Part of a small language model's weights: 2.78M parameters, tied embeddings.
Each number is 128 + 24 x the weight over its row's rms, rounded and kept within 0 to 255. Layers, rows and columns count from 0. The size above them is the row's rms in percent of the matrix's.

# layer 2 MLP down (transposed), 512x128, rms 0.21, rows 273-299, columns 0-127
size [118  82 120  92 109  94 107 102 104  99 106  98  96  87 106  88 100  96 103  94 105  97  92  97  93  96 111]
[[168 137 157 143 114 137 121 128 176 123 153 163 112 102 111  99 157 124 103  95 116 123  88 148 120  77  87 113 127  80 178 101 104 115 111 139 147 138  99 143 107 159 114 116 100  86 160 149 110 139 116 147 133 137 134 115 133 131 151 128  81 128 115 132 153 113  84 109 100 158 144 140 165 124 136 149 155 127 124 146 117 128 103 159 158 144 131 153 125 135 105 136 106  94  86 121 139 123 149 153 144 152 145  85  94 146  96 152 125  67 150 159 166 123 129 153 125 116 135 151  87 145 113 176 127 130  94 109]
 [121 135 137 129 135 117 156 113 150 173 148 163 163 167 113 106 150 158 131 155 138 118 187 119 165 120  86 163  84 154 145 145 140 172 148 158  97 133 112 148 138 142 104 161 124 150  81 124  69 111 151 130 136 125 107 120 131 119 130 149 117  80 160 126 129 152 141 148 164  90  72 119 129 124 109  95 161  83 104 112 137 157 102 159 144 123 151 117 141  91  93 110 150 161 141 112 100 124 102 141 114 136 143 116  98 151 131 136 122 114 147 137  92 126 132  95 161 147 129 165 107 131 142 109 139 118  99 122]
 [153 155 111 124 126  88 173 129 128  88 131 120 145 126 128  98 134 120 112 124 123 119 150 123 140 121 118 104 129  89  86 146 114 137 123 126 139  94 158 157 167 139 126  80 126  98 102 132 145 122 114 104 107 121 150 167 132  90 164  89 104  51 100 127 125 113 150 134 140 104 152 144 124 125 103 136 132 107 149 166 130 115 121  95  88 112 127 171 129 161 113 143 141 143 142 104 122 139  72 116 113 123 131 110 180 140 116 111 125 159 151  91 129 129  74 179 140 123 120 119 157 176 171 122 119  96 156 125]
 [151 154 139  84 132  83 177 176 125 126 113 137 131 100 151 153 116 138 110 118 154 123 151 151 104  95 141 118 104 111 163 143 117 138 131 162 139 110 168 145 103 146 105 120 149 108  93 159 126 138 107 139 132 109 125 147 133 153  98 124  93 124 161 158 169 139 125 117 108 126 131 137 101 170 126 155  98 155 112 124 131 120 105 188 109 131  89 161  65 122 122  97 145  87 143 120 155 176  91 150 116 117 166 124 109 131 135 143 118 119 136 130 122 150 115 107 131 132 115  91 127 105 147 189 113  76 111 142]
 [ 91  88 138 141 155 125 148 102 141 137 135  98 142  87 146 160 165 114 125 143  85 132 104 165 121 110 140 137  94 146 125 104 128 104 195 113 145 115 162  79 117 121  93 150 122 149 139 149 105 148 135 106 167 126 111 136 165 115 119 129 128 162 135 136  96 148 128 132 122 130 143 114 157 131 170  97 133 131 141 167 123 113 129  99  96 136 157 115 108 159 136 117  85 150 125  94 119  85  92 152 137 137 129 132 118  98 151 101 141 138  89 119  92 121 153 176  84 109 128 180 141 167 100 122 171 126 106 131]
 [145 136 109  91 119 142 131 139 101 131 106 132  98 127 171 106 151  81 125 164 130 133 132 154 105 105  81 138 121 128 129 118 128 138 111 182 110 105 165 126 131 148 125 168 127 107 150 133 135 143 187  82 139 138 148 136 138 156 114 103 118 120 189 113 123 147  78 123 122  95 113  73 156  71 159  66 166 123 136 130 124  95 128 135 125 139 109  94 171 133 129 172 163 133 117 104 104 135 119 139 143 100 102 158 134 103 111 128 147 150 101 113 123 119 139 157 111 118 104 128 148 141 119 119 142 101 103 100]
 [138 140 148 136  67 112 158 161  77 120 151 134 109 122 147 105 100 129  90 117 143 145 108  99 106 145 133 180 171 170 125 114 150 125 132 155  99 153 154 127 142 149 105 118 116  98 127 136 118 130 103 148 150 126 104 132 171 131 132 161 119 126 129 145 138 121 134  98 130 155 180 146 154 139 117 110 152  84 176 108 116 140 128 125 108 145 118  97  98 112 126 124 167 108 141 105 171 140 126 137 118  98 172 141  94  98 128 163 124 122 120 121  84 134  91 112 164  89 100 147 151 170 126  95 126 102  79 117]
 [108 162  53 115 146 133 118 142 152 136 157  92 128 126 116 132 132  78 114 109 119 118 146 106 142 173 151 116 123 126 104 133 139 128 134 104 112 101 180 127 117 101 115 124 135 148  92  84 148 176  89 137 146 107 123 146 155 171 116 125 119 134 150 107 128 172 136 133 121 181 134 100  82 132 165 114 118 123 101 169 148 146 147 122 107 174 151 125 145 117 120 129 158 100 110 134 119 128 127 100 178 166 121  80 164 117 100 110 158 122 131 145 124  97 161 118 109 111 122 139 125 143  90 121 150 166 151 114]
 [126 124 129 130 124 127 113 152 121 121 163 115 121 164 119 142 196 139 119 144 142 113 163 120 114 113 100 174  88 167 112 129 133 116 142 153 115 145 114  86 159 171 105 144 122 144 156 132 152 138 155 155 123 121 119 119  90 133 163 140 101  89  90  98 151 155 148 170  85 106 115 116 101 113 111  96 125 118 160 115 139 141 126  95 158 188 142 173 113 148 120 126 116 117  92 111 135 123 136 125 126 151 133 117  97 110 130 121 104  77 101 155 145 131 123  71 100 135 151 119  89 126 147 115 116 173  98 163]
 [111 117  76 123 107 156 115 133  97  91 137 114 137 109 135 134 116  97 133  77 119  86 133 129  94 104 182 125 161 149 141 113 151 141 105 111 123 130 128 114 116 144 120 121 115 113  96  52 136 103 128  98 141 167 152 146 112 148 146  70 108 136 119 107 127 131 103 129 144 168 142 121 179 146 143 149 159 143 119  95 154  95 178 165 148 139 118 123 130 109 138 155 119 126 131 117 166 120 111 124 111 133 153 117 109 137 144  89 123 112 119 143 145 166 171 148 101  73 116 114 160 168 132  96 153 103 135 129]
 [143 108 160 130  92 123 135 134 121 124 136 128 117 140 114 160  91 146 140 152 146 110 172 148  97 122 130 141 148 169 175  68  85 122 112 107 124 172 125 145 135 140 127 124 166 121 123 128 109 116 117 157 145 135 109 115 132  88 135 138 118 130  80 125 132 167 143 151 141 125  74 176  95 125  86  95 175 106 141 112 136  91 125 128 150 127 157 138 148 152 129 120 147 130  93  94 143 138 187 153 168  92 136 103 139 143 137 119 143 140 151 165 167 124 109 115 115  98 169 159 112 135 130 147 148 157 163 141]
 [141 131 143  76 132 115 112 126 139 162 134 101 153 175 143 143 169 144 136 143 139 154 129 119 122 131 112 146 135 119 132 139 122 158 142 120 122  86 125 135 119  90 187 111 109  77 109 110  94 120 112 109 156 129 133  73  85 161 128 134 124 133 143 136 133 117 102 134 116 100  97 116 120 127 171 134  86 108  91 133 156 111 103 134 123  70 143 103 142 133 154 175 100  98 135 110  88 147  99 135 110 167  82 107 112 130 167 102 116 157  96 125 152 127 122  97 135 147 132 124 134  93  99 110 125  78 123 171]
 [112 145 137 115 133  94 134 134 148  71 168 116 163 118 152 107  73  97 154 165 130 121 130 140 139  95 109 133 173 147 138 143 159 118  88 113 144 140 110 126 175 156 137 112 148 116  86 129 100 137 130 133 115  81 128 156 186 161 128 155 138 133 109 162 148 142 127 118 143  83  92 133 102 136 123 154 150 131  88 111 131 157  91 129 126 107 124 146  92 121 169 137 161 102 117 149 111 118  83 119 120 103 134 182 129 105 139 143 133 109 151 134  87 142 135 167 124 122 127 133  95 108 162 139  87 140 134 109]
 [142 142 162 146 119 116 137 105 136 169 169 169 137 146 112 152 134 159 101 149 134 144 117 108 117 160 106 147 134 104 132 108 157  87 127 107 110 148 111 170 156 113 126 185 129  78 196 124 161 104 112 144 124 113 134  83 151 151 116 134  93 129 129 107 123 126 137 132 128 142  81 140 114 127  97 134 129  77 141  82 139 162  99 138 131 122 125 107 124 119  94 109  91 166 109  87 156  95 157 126 131 146 166 148 137 124 150  97 119 147 155 115 157 133 111 105 128 126 143 120 142 148 125  89  90 126 155 174]
 [128 105 113 166  94 125 127 134 134 102 103 111 111 135 121 172 158  97 180 130 169 125 125 116 105  95 113 127 128 112 109 163  99 152 102  85 109 108 124 109  91 173 124 105 145 101 125 101 139 146 102  64 136 130 161 129 101 135 116 129 108 136 136 134 106 118 123 115 149 131 124 113 150 184 124 110  97 134 149 146  93 103 167 101  89 122 147 136  98 159 120 105 132  94 122  94 120 122 141 171 109 108 135 136 139 122  96 104 118 146 161 117  78 126 125 171 139  99 162 133  77  93 116  84 125 156 134 126]
 [139 149 152 128 122 124 116 102 133  82 107 124 143  97 187 141 140  80 124 182 160  96 140 106 101 111 145 114 156 105 185 146 135 123 109 112 138 124 136 115 152 148 180 121 133 100 124 136 150 128 115 151 133 191 134 107 129 158 145 138  77 128 158 168 113 101 141 133 152 137 147  87 124 118 135 127 142 130 117 115 151  80 143 134 129 152 125 123 117 123 116 112 175 163 178 113 108 129  95 116 131 141 159 145 119 106 143  97 104 158 110 134 139 127 180 171 120 142 138 139 117 116 169 127 173 148 149 153]
 [161 133 138  95 115 157 106  93 136 106 155 148 121 128 116 132  72 127 102 151 177 113 128 101 125 109 115 130 131 108 115 132 116 110 158 132 148 159 148 138 121 106 108 129 156 161 146 155 129 131 165 142 120  82  92 160 142 176 157 173 139 164 124 125 146 133 168 133 111 108 145 154 120 124  90 137 129  66  78 170  98 102 102 110 140 114 107  84 135 101 110 130 172 152 137 122 107 108  65 153 131 110 108  95 122 106 144 151 138 137  97 166 143 132 159 125 136 144 154 107 129 107 125 141 110 144 153 138]
 [125 150  97  98 128 111 105 154 143 144  93 170 175 108 147 131 143 149 156  89 139 113 115 126 116 153 122 114 142 180 138 115  86 100 143 131 138 132 140  72 155 107  81 148 151 184 119 109 110 142 147  97 129 177 172 123 163 174 124 133 141 114 140 150 108 140 150 134 118 125 172 127 106 131 103 138 127  96 132 123 135 120 136 158 132 136 174 110  86 122 152 115 123  98 127 139 140 142 129 171  74 116 168 156 161 121  99 138 140 132 146 106 139 127 156 115 112 111 143 117  78 123 107 100 124  93  99 138]
 [166 147  58 113 151 127  83 114 164 116 119 128 123 110 140 104 170 170 100  56 150 124  95 133 116 131 113 140 147 117 126 102 106  97  84 153 120 143 147 174 158 111 130  92 113 143  98 157 122 110 107 177 109 122 149 123 137 117 100 153 137 139 138 110 138 128  94 157 135 131 127 168 102 149 135 132 104 121  80 127 107 143 101 124  98 143 152 133 155 119 120 110 138 151 150  99 111 107 162  97 127 111 133 104 124 107 147 139 166 163 133 116 163 102 135 187 114 129 129 146 127 155 132 163 113 151 136 149]
 [123 153 119 131 127 172 131 130 117 173 132 137 131 120  90 125 150  83  93  91 170 130 123 154  75 131 121 108 127 109  56 126 155 140  91 127 131  90 117 113 130 141 126 131  72 122 107  85 110 117 142 153 137 139 147 124 120 121 143  93 126 131 174 112 145 136 107 126 130 115  99 123 182 134 124 115 148  98 174 140 152  83 114  85 137  72  82 124  83 148 119 119 143 134 133 129 111 156 125 117 112 142 140 165 144 165 132 112 163 128  99 109 121 130  89 132 133 144 139 121 141 134 111 131  73 151 124 114]
 [127 139 134 127 135 115 117 104 136 120 191 121 126  84 137 121 102 154 138 145 128 153  99 137 126 110 107 123 108 136 144 137 116 121 170  80 115 109 148 145 145 128 154 121 145 112 164 126 108  80  98 132 145 121 108 137  99 137 121 100 109 120 144 114 111 115 139 130 131 147 132 102 124  80 174 126 139 157 103 140  95 124 151  92 146 102 130 168 175  84 138 148  95 144 134  66 140 135 120 133 137  85 134 143 111  92 126  64  73 147 132 132 159 150 107 155 116  66 145 157 146 153 154 129  87 136 134 133]
 [137 136 113 127 132 102 123 107 129 138 146 121 117 127 112 163 166 135 115 132 146  86  87 109 114 136 125  82 150 110 150 159 138 115 135  82  94 175 125 127 132 143 127 113 127 109 139 164 153 143 142  85 111  99 198  86 122 153  98 149 132 139 144 126 130 170 122  96  95  90 144 118 120 147  92 109 122 127  85  81  92 114 107  91 122 128 106 148 109 164 127 100 130 136  83 152 174 121 135 110 119 118 118 164 118  96 131 126 119 158 154 100  78 125 124 145  96 186 158 125 130 121 128 146 137 114 152 133]
 [ 95  69 137 108 163 116  73 129 137 175 139 115 114 101 135 162 108 133 145 141 113  82 167 139 152 148 101  98 123  81 150 142 166 135 107 125 145 127 128 150 178 156 129 100 129 142 142 152  88 156 139 126 155 148 129 132 127 150 147 107 137  81  94 135 108 147 136 170 115 121 132 109  67 101 135 138  89 148 117 139 145 131 122 155 105 164 136 146 111 128 111 101 113 101 150  87 132 154 134 171 101 114 115 100 164 146 119 122 113 127 174 135 133  96 134 119 121  90 164 159 133 135 133 153 111 134 141 105]
 [131 138 131 114 140  99 170 136 114 144 131 144 156 162 126 177  76 116 116 154 132 136 169 139 157 149 149  87 117 135 169 142 123 159 127 137 150 145 149 116 119 122 130 116 176 123 135 152 175 172 165 155 151 107 133 144 129 126 179 129 130  89 109 111 143 175 157 132 140  68 102 166  98 161 140 158 113 121 108 122 153 105 117 163 176 110 102 158 135 133 153 139 102 129 115  87 150 122 137 180 156 130 109 138 118 133 129 146 116 123 129 150 127 157 108 126 141 139 106 160 100 141 115 181 120 159 116 127]
 [116 108 146 118 122 119 105 112 147 151 146 121 106 119 103 142 140  87 130 126 103 103 131 175 118 112 104  98 118 128 118 163 131 180  86 153 126 133 163 104 166 121 106 127 137 145 121 145 116 149 125 103 103  98 143 132 113 143 139 136 115  93 145 174 145 145 160 132 127 114 150 175 122 129 105 118 108 122 120 115 128 107  77  95 106  97 113 126  82 173 149  93  96  89  84 116 126 161 128 111 147 107 181 131 102 150  83 141 142 115 140  98 163 101 122  59 108 144 144  94 120 139  82 122 125 123 156 133]
 [126 103  67 138 145 113 150 132 147 101 128 143 140 185 157 135 125 183 141 107 149 113 127 147 104  94 141 119 123 124 125 123 171 126 114 125 129 174 135 124 139 148 138 125 133 118 108 196  76  64 128  99 160 126  69 139 112 126  98 138 167 152 133 122 145 106 112 136 164 107 161 116 121  83 141 122 107 110 112 172 148 131 128 154 131 131 147 113 131 159  93 131 137 116 135 127 114 117 103 126 142 156 103  93 106 141 175 116 148 147 103 141 121 128  83 142 122 151 153 105 180 131 120  99 118 119 149 125]
 [148 143  85 152 121 114 118 129 114 122 126 142 108 100 119 109 204  93 121 145 123 102 131 105  99 155 104 144 171 130 146 130 110 128  90 166 159 162 147 128 124 129 109 146 135 130 152 147 152 153 127 143  91 127 111 130 109 145 135  98 154 136 143 156 157 144 158 128  93 148 115 127 129 117 184 130 167  86  88 147 101 140 146 130 151 141 101  43 135  61 127 129 107 104 111 124 156 138 164 159 105 121 119 127 123 124 116  83 140 155 144 131 152 147 124 144 144 137 100 127 135 105 108  96 165 117 133 133]]
# layer 2 MLP up, 512x128, rms 0.232, rows 274-300, columns 0-127
size [ 91 111  93 101  95 108 103 103 110  97  88  85  88 106 100  90 114  99 112 103  89 104  93  96  92 105 104]
[[126 151 144  88 144 131  76 128 135 126  72  86 108 118 110 150 148 150 121 118 113 126 159  99 118 130 137 143 121 139 142  88 120 112 122 120 102 101 149 121 117 144 143 102 134 110  92 101 186 101 105 156 144 134 129 131 127 180 140 140 128 148  73 132  72 110 148 136 105 164 165 178 143 175 120 114 113 150 132 156  93 123 151 120  82 106 117 158 157 162 128 119 107 139 132 109 163 151 150 126 135 117  90 127 154 113 138 125 102 129  93 155 101 101  94 124  95 119 178 119 140 114 100 155 109 132 137 132]
 [144 132 130 182 144 152 125 142  99 150 135 126  79 132 139  83 136 118 100 147 168 122 129 139 132 114 169 115 126 160 147  99 108 133 113 143 171  81 117 138  83 102 111 138 169 146 117 113 129 131 102 124 112 120 152 115 176 126 129  94 174 137 134 135 135 132 133 117 132 125 108 164 107 131 123 122 120 119 147 127 103  89 149  62 206 118 117 163 139 104 173 140 113 135 144  90 145 121  80 131 134 121 100 108 141 101 109  75 118 102 130 150 100 161 133 120 116 168 141 159 126 142 119 151 149 137 119 113]
 [136 103 112 154 144 135 127 159 152 120 157 161 162  81 118 125 152 164 158  95 163 129 134 111 112 118 120 102 114 122 137 115 124 155 139 158 144 148 139 149 139 119 139 139 146 145 127 126 103 142 150 107  80 113 136 131 155 130 163 157  80 144 143  88 134  84 160 100 118 129 153 124 114 167 100 159 124 118 153 162 111 116 159 139  84 142 119 152 126 136 106 135 110 156 139 150 167 154 130 113  75  85 128 111 107 150 115 108 133 107 156 126 102 128  98 124 128 182 111 126 144 147 220 130 137 125 114 164]
 [115 141 109 149 125 125 111 120 160 137 108 136 176 158 142  95 151 108 153 119 153 164 140  92 129 134 129 131 167 114 135 109 143 122 129 123 124 135  91 107  93 111 134 132 113 186 120  96 128 153  96  85 130 162 126 125 139 132 106 126 125  72 173 114 158 127 162 152 101 153 147  95 119 167 117 204 116 129 178 151 100 104 135 123 161 143 108 111 148 120 116 100 104 114 117 117 106 162 126 101 108 140 143 120 156 126 177 154 150 122  74 136 101  97 140 107 141 157 123  93 120 100 139 125 156 139 149 109]
 [180 127 106 126 145 128 114 103 155 141 181  85 157 126 145 140 157 198 121 128 166 148 116 102 146 113 119 100 177  96 130  87 161 131 148 103 161 163 119 146 154 111  99 104 151  95 154 131 120  95 124 118 129  87 144 165 108 113 131 146  94 101 140 127 138 111 141 128  84 147 127 127  80 119 123 147 139 136 111 126 125 147 116 161 109 106 141 157 166 125 134 114  85 103  94 120  97 127 138 185 112 151 146 132 148 154 125 117 123 101 169 137 112 154 100 143 113 126 129 111 129 134 133 116 134  74 103 118]
 [ 79 147 156 128  87 130 120  85 141 182 102 137 119 132 123 145 134 137 128 125  83 130 108 111  89 122 136 144 139 127 111  96 147  85 111 166 161 139 128 151 155  98 132 145 138 150  97 177 100 130 146 122 115 145 151 125 149 124 131 115 169 122 122 103 128 104 143 149 118 116 170 134 119 131  92 111 109 131 128 119 117 112 151 152 127 138 102 172  93 109 169 103  50 100 142 165 132 101 127 106 126 135 135 132 117 115  92 124  97 148 137 139 141 102  94 146 136 137 176 118 155  99 135 130  69 154 151 170]
 [110 153 115 101  84 139 165  89 115  97 150 139 128 143 107 108 145 101 146 123 166 124 125 113 122 192 152 133 148  97 133  96 140 164 168 167 111 139 128 140 120 103 167  93 131 153 138 177 114 158  94 105 130 141 143 130 117 104 138 117 147 111 112 108 139 178 113 129 105 156 105 138 120 136 162 120 150 157  91 142 135 151 112 114 105 156 150 105 144 131 116 130 110  83 111 170 124 149 110 168 155 136 143 125 166 111 140 158 145  75 116 123 114 126 183 101 122 105 104  86 123 173 123 108 105 111 122 123]
 [113 130 157 114 147 131 181 102 117 111 133 154 143 167 150  91 126 128 146 158 105 113 103 115 124 132 113 114 132 150 125 116  76 121 157 123 144 118 125 112 163  88  95  73 152 184 126 138 124 151 114 139 138 151 137 144 125 124 168 125 142 124 122 102 148 128 116 139 133 118  95 124 173 144 167 121 138 107 143  86 145 142 151  99 158 119 122 145 144 126 142 165 144  69 137 128 108 113 111 125 100 122 124 114 120 109  53 149 148  72 149  94 141 140  87  95 155 140  99 170 106 156 131 148 109 116 124 160]
 [149 126 164 129 147  80 139 119 141  94 100 126 153 119 133 131 128 147 133 162  92 148 151 147 170 139 106  92 102 169 110 118 113  97 117 140 130 128 128 155 135  94 165 173 157  96 111 191 135 173 124 152 119 127  71  87 104 145 149 126 137 147 107 161 121 100 165 120 118  81 130 107  86 118 125 123 118 105 148 151 139 142  87 109 135 144 128 121  99 108 132 133 113 164 135 170 106 128 156 120 182 147 146 120 110 124 128 138 105 148  82 143 116 117 123 118 107 109 120  99 106  74 123 143  96 150 128 116]
 [159 114 153 131 145 134 117 117 151 173  92 149 117  70 126 132 122  82 122 138 120 138 105 109 118 157 143 131  98 130 172 138 146 155 121 113 122  93  98 116 172  97 135 154 164 134 158 118 144 124 110 147 147 123 147 122 143 163 121 150  95 119 110 155 126 137 108 120 116 168 102 180 133 109 116 125 126  54  92 118 137 166 147 125 164 120 160 118 124 109 147  95 176 126 132  97 134 174  83 122  91 113 119 153 154 112 120 137 122 137 125  94  80 115 162 117 103 102 163 140 115 141 121 140 158 153 126 112]
 [145 169 108 121  83 132 116 137  86  96 153 149  92 175 113 154 128 139 112 130 127 140 126 103 100 131 138 136 138 106 111 136 115 102 108 103 133 123 142  97 143 155  85 107  98 148 150 144 165 108 145 146 137  95 176 144 106 119 161 104 126 193  68 127 161 100 127 137 121 147 151 154 140 143 144 119 153 139 113 122 140 103 135 121  97 202 144 140 150 138 136 155 104 153 112 160 154 108  99 122 158 128 130 153 158  80  84 129  99 115 149 148 110 119 148 157 143 127 145 145 123 112 127 149 155 135 124  86]
 [140 126 171 151 116 107 135 131 197 118 167 138 121 106 150 134 168 138  99 120 158 112 137 128 171 133 104 134 138 113 108 121 146 167  99 138 122 150 119 134 117 172 131  89 102 150 137 129 108 145 170 107 137 117  99 159 141 128 149 132 119 111 128 141 123  88 158 139 147 135 149 128 144 140 106 107 140 103 135 158 153 110 121 186 146 193 133 131  87 116 167 127 128 139 111 126 100 150 131 110 141  68 150  99 109 141  73  93 158 150 125 104 149 111 126 162  91 124 114 150 141 155 128 118 144 182 109 149]
 [112 162 172 143 120 135  87 130 130  95 119  78 101 136 144 109 120 141  99 110 134 121 138 140 166  97 146  81 139 150 108 109 139 107 152 128 137 164  75 125 119 157 109 143 170 165 134 147 118 139 130 168 137 136 121 115 123 134 133 159 133 139 101  86  93 140 109 124 135 144 170 133  82 167 154 122 135 143 141 168  99 125 125 137 111 128  79 137 123 155  90 140 178 104 171 181 125 134 101  82 114 116  83 131 126 155 116 130 163 118 131 190 144 113 131 115 119 115 125 137 158 115 114 140 134 121 133  96]
 [126 126  84 153 150 112 121 112 108 103 153 116 131 114  93 111 136 160 126 151 143 130 129 132 127 116  84 139  98 115 136 104 134 151  98 117 153 162 116 144 155 130 101  91 127 122 112  89 104  79  83  86 109 144 121 150 108 102 189 133 110 140 154  89  97 108 165 126 130 104 117 127 108  89 133 112 112 100 161 147 147 134 110 133 113 137 132 146 102 108 153 146  86 124  80 139 157  74 155  77 157 176 144 148 152 160 110 142 152 152 132 156 116 123 124 169 129 158 156 130 143 113 129 152 109 115 128 164]
 [ 90 115 114 103 141 134 131 121 132 126 135 127 159 122  95 126 125 176 138 167 108 138  91 160 148 124 148 140 118 110 133 111 109  85 102 155 184 136 128 168  96 151 120 115 128 112 119 103  92 132 107 141 134 100 144 150 161 110 147 118 160 126 133 100 194 130  91 135 152 154 166 116 153 118 174 152  66 151  99 138 123 179 133 128 142 145 132 129 169 165 134 113 111 134 114 147 110 133 153 111 156 150 132 113 117 150 115 133 142 127 120 145 159 139 124 120 179 159 135 155 103 126 131 194 168 115 145 103]
 [142 180 124 148 147 131 149  96 109 131 168 161 125 111 107 134  71 146 115 133 115 147 128 121 157 108  98 161 124 121 109 163 113 113 143 128 138 136 143  98 141 141 123 114 122 165 127 146 139 118 146 108  97 142 164 106 148  97 123 106 101 123 166 119 174 114 128 105 122 113 174 150 123  94 102 117 145 145 141 114 145 138 139 131  95 113 113 164 139 172 145 110 112  84 116 167  93 119 167 109 155 118 162 157  92 135 141 164 168  92 173  95 130  90 110 144 130 126 128 101 130 128 159 124 156  74 175 137]
 [ 81 114 135 160 134 145 129 118 105  69 161  98 152 135 126 170 106 109 123 139 113 159 172 113 151  54 138 115 113  95 134 118 158 135 135 140 127 129 100 165 114 118 157 151  94 108 117 139 171 112 114 115 106 100 108 141 144 100 149 130 169 120 134 133 168 170 100 154 152 137 144 123 134 171 139 122 113 160 125 137 155 128 110 112 101 115 106 146 167 140 107 162 134 120 154 151  92 172 127  98 163 140  93  93 104 147 117 142 103  82 146 134 105 111 129 106 136 115 119 124 113 131 124 164 142 136 168 157]
 [111 112 125 109 102 141 157 111  84 151 130  97 100 119 126 118 110 129  91 137 169 109 169 108 122 160  80  93 109 115 128 163 140 142 157 126 129 138 103 104 153 109 105 127 151 113 154 136 144  97 173  84 108 133 101 102 141 129 125  87 113 168 121 119 134 103 109 182 111 135 135 113 123 113  90 163 168 134 142 111 151 123  96 151 129  88 126 126  86  98 184 120 130 133 106 121 144 133 105 104 108  98 114 158 158 133 159 110 119 173 161 128  85 120 143 118 171 121 160 163 140 132  89 122 117 140 118 147]
 [144 109 171 144 110 130 128 104 150 112 121 120 159 137 143 119 119 144 149 164 110 125 113 151 174 141 150 141 118 149 192 170 103 119 107 139 110 163 114 123 110 136 119 151 146 104 125 148 137  87 129  91  85 100 118 120 110 131 106 160 107 108  82 153 147  73 142 144 173 126 182 112 102 118 137 110  95 117 122 145 145 138 151 163 132 166 160 100 159 136 139 156 146 118 150 149 173 127  87 186 134 144 147 101 125 106 105 164 108 113 155 102 149 126 143 117  94 135 105  96 118 110 107 140 107 113 138 131]
 [134 107 137  92 127 138 122 137 125 159 135 102  86  96 123  99 146  62 117 149 147 161 136 122  84 144 185 140 132 144 114 114 173 131  74 133 113 127 113  77  97 141 134 131 114 153 143 196 120 114 152 128 130 142 144 116 149 129 166 111 134 146 139 147 129 155 149 137 145 114 110 123 133 117 139 144 146 132 171  95 119 105 168 113  98 184 114  96 125 121 134 125 133 167 123 151 154 127  93 131 102 105 134 147 127  87 123 119 161 103 113  98 137 100 174 104 136  94 123  96 120 178 104 130 122 138 113 108]
 [123 169 142 124 127 179 116 145 153 149 129 128 110 110 150 108  76 146 126 116 190 137 145 128  92 115 121 113 137 101  90 108 119 108 118 125 155 127 105 128 174 115 105  96 170 130 139 176  88 112 136 116 177 125 123 141 154 146 120 107 110 122 133 163 152 184  75 147 123 120 127 186 149 129 127 130 124  54 162  97 129 102 115 107 130 138  83 106 138 161 118 136 144 127 116 147 111 158 135 144 116 157 124 170 128 143 112 137 112 133 146 152 114 114 104 146 129 168 138 116 111  99 129 119 137 132  86 134]
 [133 167 151 152 114 119 178 142 119 122 138 159 177 150 126 127 162 119 109 116 112 156 110 136 141 106 125  66 122 174 129 113 132  93 178 157 146 168 136 163 126 114 118 148 127 180 123 121 148 122 134 137  88 117 106 165  88 122 134 125 160 160 127 135 137 134 111 128 130 126 137 134 168 154  77 134 159 132 116  98 122 124 119 120 114 124 132  94 112 112 136 150 105 121 125 174 136 145 191 114 155 161 159 140 115 101 125 154 155  89 126  86 141 122 127 107 158 159 138  97  83 115 140  98 150 113 147 157]
 [120 181 139 131 139 146 109 112 106 154 113 116 120 135 116  81 152 129 127 140 107 152 124  62 106  71 110 106 109 108  83 162 154 134 124 113 107 114 143 119 133 133  97 133 122 139 129 109  91 115  91 159 164 179 164 151 132 142 140 127 125 170 107 103 120 164 164 150 100 132 160 127 152 128 120 140 114  92 151 127 135 154 125 112  86 126 136 123  94 163 116 118 160 153 161 151 108 130 121 146  87 139 180 144 196 127 139 163 115 140 109 132 109 139 115 124 125 138  76 134  85 139 138 117 126 121 114 137]
 [119 129 136 138 137 139  98 144 160 112 128 113 106 168 157  72 155 142 101 145 138 105 157 121 168  90 160 124 153 117 151 106 122 103 160 128 118 163 109 138  68 138 147 101 113 104  99 125 114 113 103 139 138 121  89 124 142 116 146 156  73 127 181 125 136 125 114 112 149 147  77  89 100 137 186 161 107 107 164 148 154 134 150 168 136 134 126 123 136 115 115 128 148 148 117 114 104 101 110 160 131 106  93 149 140  91 135 143 171 144 136 155 178 137 125 112 128 116  98 137  86 128 114 143  96 110 117 146]
 [132 109 143 130 117 139 125 146 178 147 126 164 125 116 123 137 106 116 135 163 108 126 149 132 146 126 104 128  86  97 145  93 120 159 131 140 161 118 109  82 136 129  79 141 126  80 113 165 145 111 140 143 142 167 133 155 133 145 126 155 112  78  83 122 153 142 161 112 128 129 148 134 123 129 120 135  94 133 137 103 156 111 143 143 176 128 124 124 179 144 140 132 193 115 142 120  92 174 112 139 141 161 137 144 159 114 146 117 145 132 123 106 140 131  96  91 105 130  65  95 115  96  70 104 113 153 162 145]
 [116 134 159 108 119 128 137 146 153 142 164 129 126 157 141  95 108 150 149 143 149 132 101 163 149 140 132 124 134 132 103 120 109 125 100 132 111 108 127 157 147 113 123 129 142 108 157 124 179 143 131 100 110 113 181  99 123 161 136 161 151 114 117 137 162 116 171 101 144 140 192 118 149 165 124 100 180 142 106 136 109 116 112 110 113  97  70 115 156 158  58 152 168 130 113 176 165  83  98  88 145 109 106 120 117 111 141 117 144 140 148 122 119 147 110  87 105 102 111 158 121 108 137 125 148 134 115 110]
 [115 112 156  87 113 133 142 135 133 174  88 106 109 123 156 169 146 124 130  91 130 114 117 140 158 112 115 158 152 116 125 140 121 145 124 123 186 101 163 122 148  83 115 135 103 128 145 140 127 178 105 144 114 151 132 129 152 108 114 135 103 123  57  70 110 129 153 135 181 126 107 102 112 160 144 138  96 154 121 120 166 102 120 126 140 141 113 156  96 112 127 148 138 134 137 102 103 119  98 135  86 181 121 141  90 134 158  87 120 122 123 116 153 128  94 161 132 136 145  86 140 126 167  88 137 135 118 151]]